Each number is 128 + 32 x the weight over the matrix's rms, rounded and kept within 0 to 255. Layers, rows and columns count from 0. Numbers have three digits each.

# layer 3 attention query, 64x64, rms 0.0474, rows 0-63, columns 0-63
141109156146135145136151098131127117121129145121142137125128126129159121148144122161127116114141126138137119149109127138148103139146130108139143127118108111123131111107093100129150149145138128
154116132117122121115126155106116097117131108124137106118142129103136116149111116141128141103135090114126121141134104137122104094125114137110141138151102125125143150141132136149126143117112148
150092173105171151165166112095112099139073151124121129129153142129169100147185128147121095154174165123182110124053123145150131207150114086118107128133058076133123059127087090118175153132133093
093104201154209112172183126148128166097162202103125170140107134167169092120158103124208105125179144089205128152082079148129134140159133091096055115077077088072149038132109062096134138103146046
159138104095059134101068133089098122154106085119115094123147115107103131118078142091107147088089100155084130113167131140130103113107116163136177148175158167159122202148157170175130112127127185
110106168126161130156167122151142131116142178118159155151126143165148140140146104148142096141156150135175122114105133118118141153156159101104105130081091104118153087106140090108143142125123060
142114163120164117141148158144118123136164176107128156103115156152175102129166122115177122136143141119174115125115112148135120157161116099102110113127093109112118087130109101117153090119165113
149126124112130143115132101098118115151111103134131139131133122131150124116138142136104128144118146140136109135108143125130140154118130109146142135159117127144097122105132134128149130118118133
018195051177093086140097128209146171090214101084161111150087115105061172125051097122149143126091082142045158138198101064089134052097163185175090171057217193127159165102190113122037166154109089
230045211063183162144143153058093095160059216134101155103120163176203079140199131114163121127175154153216109105087109208164074196181090104058135079161015053115114085163070106127197106099164143
218084197092164164123145156038093118158085179152098136112128145158218088110204142126132131131164138120197099152078111173155091188154086086061150069173038066103113088161076138134203110081142152
123138132146131142113125125123120127134143114124128122090132137110133132132120113121130160128109089117127147155141129129138151118133129114135115135142142150130141143126140121144146121138124133
125169074138045118095093134154125135120150086127138114134132106121094142122088150112108118113083106160063133105176144111118124100095148166171172152148199160162120189160161159171110130167115179
134127139128141138135132139113128143144136143124115125130118134147164091136149139120145109137130123118140123123123132140153141146137116121124122100147120126130105112134117124124153091129147127
230061167062151194121109122006078099183029144158108115094129118152193103148170162103095129144142151151173110127098140172173109177155086078083171062205021092146074137163067148141215090100141183
025205053212066063115107146235170122088214080077184104165116119089041193131060088163101146118076067113021144146199140044084150056083181214169122190067244211123182192073192127103063134169073125
215157084093067138058084130070128128162075076165083137112152097104149124092113193077093147107065152154085115129123189170162104098120099116137196106231170150181068190171145201191179104137131255
031115192178202098189170130188154147055204195081144129157104156154113111126160087165195077128184121058172161143104052096117142146157155127114040140002113116081173002104117063079070092126141000
179077146081132179142142096090102091146046133160101134106149142112158119137177148132086125138145172163151122117076146153159116199148106102132159108165091102160104100117092131148165144119135145
120175066129063107092090139151137142126139068121119102136112091071075139111074145091101140122075109158054122144158143109109124075098112157169153143158199182148110193128171166150109151138102195
111171096132100090097129128129121159118127088137118134141140118107111143100088139105136122095109149112124155124129132133105125121097137136147131181128165135139122129186163161146113130126112158
135159073100083099087089131125123143146092095161113134099130115093114144125077153076119152125097130147091142108136157148125117082116099120142148123168158155156108173144154180155130135121115204
050187085194115081122139156210145145071242101083157132164084141118084149136092092139172117140119080122087159167202104074078161084103165180161084194044188164096169125129202106121067127164084069
176093141081137150118125134107096124153080151161123149101123149128166119171128138107142160123135140173153134103126136178144091142159105123110159109162078103130117146133123133136161136117133169
071141116151108117123118162187123145096192132124148106140103128098092128172105118116126141112119071123102159148183113116081102092134134180163120146087197166129179150142149128161089166173126102
201116124084116164100119159067096104165107155177097144091110152133178089141153166098113138091128149137148093099108152181180113173137081112093177077213087110151095134142106177157177078111146195
125171045103065107104085128138139130151111052125126129112149098083107147126077154092087147131095131153072135102152172125120148087098114139169168153193177184187105208139165174172108144156114206
062154108193131109125132132200159141089209110105149142141094113103102179143099108141142160121122076100085160196180105094111140062126142149169096155071185186099176146085170121110071114146116104
142072212122191163172172128134109107123137221148137165092105155173174097150190103131176130134178125144206124129109099169152111172174136102087101100112064071100155072123077056111159149113172071
097170071152109106120120110150149133123163063134123123129133096106100159103087142128114143140109129098079136141161142100104158088087143138161117146122185175144115161127142152133090112130116141
095167108144113109122134169175140185096219134118134139142105128131112140143108118098148102089101134105118140127158124117097147092126134119129095120074167150116146097149160145137117089144125104
054137121172112090150125102201169135089189099080169094152137115096068150117121077168127112137105102094079124145138110054088149112116162137165088160055190170106158107059154085088086162136101058
153125103110089124090102145128105137144111113170108137110116123109121163121115160080106160112093125150101138144155160130125106108133094134135156092164158171137123170136152194141144107118121195
029221069209115083103127096198159159093175072133165115141128114101085166117080114147141154144107100104068179148168128068111175077097173152185108192088215170117159152146180121123064143156105093
184052183068155175158150142060107111151067199153091148108142135160176097115173150118140113133158174135202093101052111189163097190164106085079134089161047074139102092115086130119172104086157157
086140138174144128148144113157147158099172144125151126150113131146112131136112105147151116118108123117117135127131112116136145122129156146131100130080142125106149121119130102096121130133119086
129090164113162143138147153128119140110141181131133131147117152167146127166168114126145122119128123154155122122123125129130086139177118118121126101097117113122135099137119109126135136129158086
077133137162148140154125107151152126086186130088170117134144123126105163123126074159144140160118072107103146182167107102110130105120167147146092139073157156113161145095132087110102202141110089
177108138077118142135129125085116128154081132122104129101118131140162095128148143083127139112120136135144118093079141159146126135135083104099152077182092105135083130142118131131177108080139172
064156131190152089144124144203144124086229131089149139135122139107111164128107105149180144142137106100109140161160083088103138099125158163147079172047168150087178111088163088091078102144109054
095137083111112120123098132160125110132136089106150096120149138088072154138117108131103161169092112158076140115172141092093131132117147169165135156128174176155132178107152123120086158143108132
111180055119085098105091148176146166144135073130116121136152139108096151125078142116137166141101135154070146089177146129098128092113160174153144151144198166153105167118178161161096115139125165
155107152112144140129139139107107096135111156144131136136116129155144090157144142123146111109161131122163109123111116159146124148138125124120134129148083110133114104143103119134150107119154118
177125099113099157119097130102128086173092076147118118116182096118130171108101156141091151145093118152092095128145154139150122124108139133156170132194155164180099213106130164145143125127138220
125117138112139149153143097118129117146102149125114122137134137133120103118142129127134115144128156134136121098088125123159149187129120123141112135126116108139116104112116116110135122130145109
092128163156172119156158126184133134083195184117124151145093139146138101122121110127206101118138123120136138139145081145131114131149142148120073135056129115096158086138120087109104101133146065
127142092111075107110085146138125109111154110112135090132122128075089124160072143088118125079090123140080111114150129128126100087123095167136168142141153169141142198153170167142110132149102172
104102189141170119165168141166130146090163203104146163137115143154160121119147107131168070125144131102172146147101090123123125157171121109096090111066091108099163060141113100115124137124138061
164111159090145155141150141099090149138117163140088151097101154164192081126171139080170108137130128129177148114110122175144114185153096114100117086131090081122091077187099127128182100104145148
109088195141188126171158104110131130101131212101134128145122164158141103126170119129177093140195145104200133107071082140167140197147127128117098141102063073096159086159114091091117110134142067
159156070085055135088077149076122136164068081158127096112141118101094120147104155093088153121092122182090113094137184123156133086113088134122190107219154169172101206148186187160140185121110199
105132112124111118116109153156115126114155145122139104138106131107093144143086117117116150098119103142107137143182105130091088088132135170122145140109144150122160176127148137147089125136130128
116162068132103143118101112120144124133116092136115092140139116099086144112084130142103144149108125148063136132169138106132131099100131164149136136130161157150122181122138159146082150148115157
072194048164083130113123108157162092139128040143139089153163097087060169109080125170065166155080111114044118164161170069117178080087174151168150166148213202164118195050170154121090153146100162
131066203152205168153159141102121118123115173125135147110112134173176126137175108172161142150166089127198120145091086125157113138159118097100099111093077091102149092116097075093126132087155056
121165112164128131098135175171118139120188108124107147118068140134134127127128119108145157128123078129118157174212130124103139099131125146123109120101167155105142120146146126160122090147133114
158093168088151160148146148093096137127136176128117134108104151135178087183145159075154099085142141126187126102092112191160114178158077108112143111149074100138124116195108136135169088116164139
116174051125065135114071126120138134136141052135107107107128126098090149139101168092120157152101115141055148100160154111148162112090110162181142139143193177171105170127167181142123098163108173
109114166125149130172151096134131120136106162120137122146156139145133102154138117172142111113191162115164120103104103141165133156145151117116119152109065089099150082090102092097118113154148089
130150111120088121124109107148141088121122107135135111099153124080103131122117128128115135146106114132087143124155151127148121131119137142143151157141162142149135169134131129132129164174110185
131162047104061117091078142104111137141139072137126089133101109111086112153090154073085129097087118141074104089170163128115130098094104152150168106186162166161085192147157179155121103142115187
091143123156122100140124112181152137097156100093151114132147114094096145113106108147139121148124113120095140135134103101099143124111152145159103171094154144114161138125145100111096164144099106
125185063144065115077104129158123130137136050122123125134126098096106167107087136114087164124079098156061133152190169103111133077094132156171157144138199177139116189120153164145130111169100201
123148084111109143138097129104133141127127097105113110124141132109103135128089123129130132128123131154087129122148121128142133111118123141131123146128127149148120152119151133148098146142119141